config.yaml
hidden_size: 192
num_attention_heads: 3
num_key_value_heads: 1
norm_place: "pre"
norm_eps: 1e-06
attn_scale: 0.146
bias: "none"
extras: ["local attention windows", "value embeddings", "hashed n-gram embeddings", "learned residual scales", "capped logits"]
optimizer: "muon_variant"
beta1: 0.9
lr_head: 0.0149
max_grad_norm: 0.5
train_tokens: 505600000
Each number is 500 + 40 x the weight over its row's rms, rounded and kept within 0 to 999. Layers, rows and columns count from 0. Numbers have three digits each. The size before them is the row's rms in percent of the matrix's.

# q: layer 2 attention query, 192x192, rms 0.182, rows 0-9,64-73,128-137, columns 64-127
# k: layer 2 attention key, 64x192, rms 0.176, rows 0-9, columns 64-127
q0 078:506467448500474462543490481471465553504487497539528509471498459511482453513446496472404460530503552516531416506442502490453595493452443486469437532511563486534534503524554462483463546589495530
q64 094:568517422486469467502452534465484526448476425581463508465453493499539526483506450526422499495475513537501470417489538481489566534495399516497402484568536509524535462554491467495440511550474490
q128 076:555509446510502444402565519524423474474446461502448569564482482512498581470468507487528447475508572496469538495543574489415466493505435453455471498442505468508467552509560501429463453484474560
k0 094:534564524479562550475469553552564503505556445471472463544509491538546520521478499446566519530474487480530494520535458489497458499505558493479570470436437528531480465446469465528518531443497490
q1 065:483446477494432527546531518434438484483532508457523418434411525576507478456495495445472447498493495546519537485457515456511576489475445514518560458544529474479559478491477488457484422581479511
q65 078:452492479521469502483498575491507512518557404480515452535493534561478509531461466467591497477561467442563511484529487547433451464496570454494507519487561496429550495492533466512423550506464440
q129 082:460454519520428557517452530510449474439511495530486439424567540477420484535511485495447524467458469432512462504438491545608478461545503536537460515521458547505456498464407456487505476512501565
k1 108:483550502448482503533504488439560476455490577467542541482473499526520496513495469538512486480527527521502490501457495510552515565503468451458509487477517492522538510529466505497501537540513501
q2 087:497578526548553483525424498536510472433460506488432457546508547493563527504551510525533482492455475470535415428486546485510459454514548559469473534504480478476466513498437432552463497451571552
q66 102:505550498516493447516495539578439475527513556504500494445500465493544499512495512448597507431485430441472519428514446479486490516517507476575536560504532472510506481522428452523499497550468464
q130 100:509519457509467550501513476573505549427498498499531500538488592511482508502525482480561541497431535510487461575573496518543455551499544462509471493534515426519527559510546535509526458483492521
k2 079:500537535475519511550419473600553476444468525519595527455534475536474486505436538546478542544483588503518494505513507457540462504461500509517501439453529498484581497491529489415549531497546457
q3 076:463534469550550543488422525536501577541525538486487515493467507445506535498479503516545521549425464441518462588524430473522388491488525514535488459482486514470487489502540510459438560511465486
q67 102:481480462545533488518481462459566599546445542499510547611479468473535482551448532497511414533534516504567543421506511480486469497504545515458545504464438458457472496488580544557442454414485446
q131 083:474586496467502496478467529480542525604480498525587533490576491433418497462460469528430492476484469542444526495483468466495468513480524550467499526509548450494479451519518543415530554475464553
k3 109:434528449541502568498461502554517493487486507538476473453538534477577470556501544513607466540422489442578501573446485490476474455526516551483479435458471514570536494500462494487550543475502507
q4 087:543521560556519547431502535474520526528515459505421462568490456417465540513555491502534504455506512463496506513531496520493365417508574504487496510486468495538468519422479539457477484413487527
q68 108:502470506520562469511519544557514527507575490519480497520489540493456547504513419537518476500439452520496527532504549471492436470514510550481533483597460563491532526457483527512584578541477472
q132 101:569481491531548505451459535505418619549554475475564485567540445455388526467542504500489609475529503525505495484474573502538473535456465471489515551530506494439470445459451524463544544489491482
k4 098:527465505546540503486481551517475504552470480440486472490496505475552470571518540519485526514474422493575465490570544471486420496532494557515539505496510490419537499469494477590467513474458511
q5 073:492574457491550525523536497520462522530511447487489549559550496500458523536483527501454552519554516457464486577440537525534500475489527537472418516443505516465489479426546477545530512477510487
q69 096:550477558474473506516489481548492458524392500493437518525531489491444506524501488530482486595640484502465474567506447484501517519470478479395492484449496518468508475559511539533527488487497540
q133 110:539543498554449474460495448498489550499464504552429451479496456498539486460428482525452537587520509565399488482478492456511499567499533484487489499511637499478523506541504520539467498543524502
k5 085:500487397513501492448443542451481517493549491457560473539511466417578517494506464416543504421474533454582472486490463455495463471456519565462546538427534469493500425494468566584470478478500510
q6 103:525485513552525558484449478505508510580547470497487462569505560469446513496551502421489489515494449526444519483487475464448444507483553511461500519504468555505522458483516481518522504525380543
q70 097:530487575520496571450382549536449540520536450475499482429569591455474495551496551548534507474473466444556514539577484487430484501469555522396578458541521549470546545530510524462545607545485509
q134 094:523518592494453581500446558470531522531546467520505424471599429412444548469511532477541490463508496475549534459524458552498464454495548487475494454480538491521536488531445399467455520503483468
k6 090:501499500485546476466495524550537517563523526559525518527514574547522557527452508527566473497510485486529524541482476508534393507554500508417528473489521496520482573488501525510478529505505488
q7 099:536516550513570467516469518526590579517563472522468525615524484466476569605479529509490511522490501507535506503512506501505379495521520483497522460494477457448521534498473490519480524423435517
q71 113:500500458488487518473488519507490452552573464592472498505436502509477531546493540427549523455507476508487512548534442484502426544465521533475473548508471490465534517546490482510454492515437491
q135 112:498510578509509467550418513604522542565514509440483535487550528497480500548511510519488422532451512449508450527444476480580490509540507456512506463475445480443535540417544482488493582493531507
k7 119:543472513503502497484499497553486479508476507488485481515473494443485480471489540510512473523473426513498565464445514496501464516523583509484488497498529515503489463407464498512491524437493500
q8 096:454456502514485538473505542480519440504562488479518525562501494491474559440539508499587466537478484530509486471494495461544526493540467460563537547517461488517471531541505577556460479478513526
q72 097:545509515440494516455506539526543526538482487430586500521544514517510570443511572461503477574498489458533500522497541500519507532467507455546488533493495577545469510536498501535526561476449545
q136 097:493477589513480498520451494540459563455579506516495491431491505580509543532616534463488440428508496542492427462460481507455532485446509457478492485464519549509462570440442458529592543463398503
k8 102:490467529496495562579405490507499494530518535531485508419497554482526501530573500505495455525496478457493565478491509578597490530492523541456499485443566464505483586545498437559545521521447516
q9 088:507536489480477497538507417487454537473568481468525578446452538466489518521462564496492500516470455561476503553483429566435562500469447516475513510508462461452446439538477528511527486459450509
q73 101:509527502505521468526431488509528505430510444483511572445496506484463460513487592493519610460490538569555478502473460501535486486524439485514484507448521483500521466478545561526516553564463533
q137 104:460482540470540524512515527439534588480528480481479520520527504535482494519434577525562458496500519568517475471523419473554485418485573492510535457522540538473498526438539465449455526514451459
k9 093:562498504554567437508472548424510531514494509509487522581566481505423470425485483501420480505536570548505528555500508474466551505488551467500470544435529484521510470525372480476512468531541510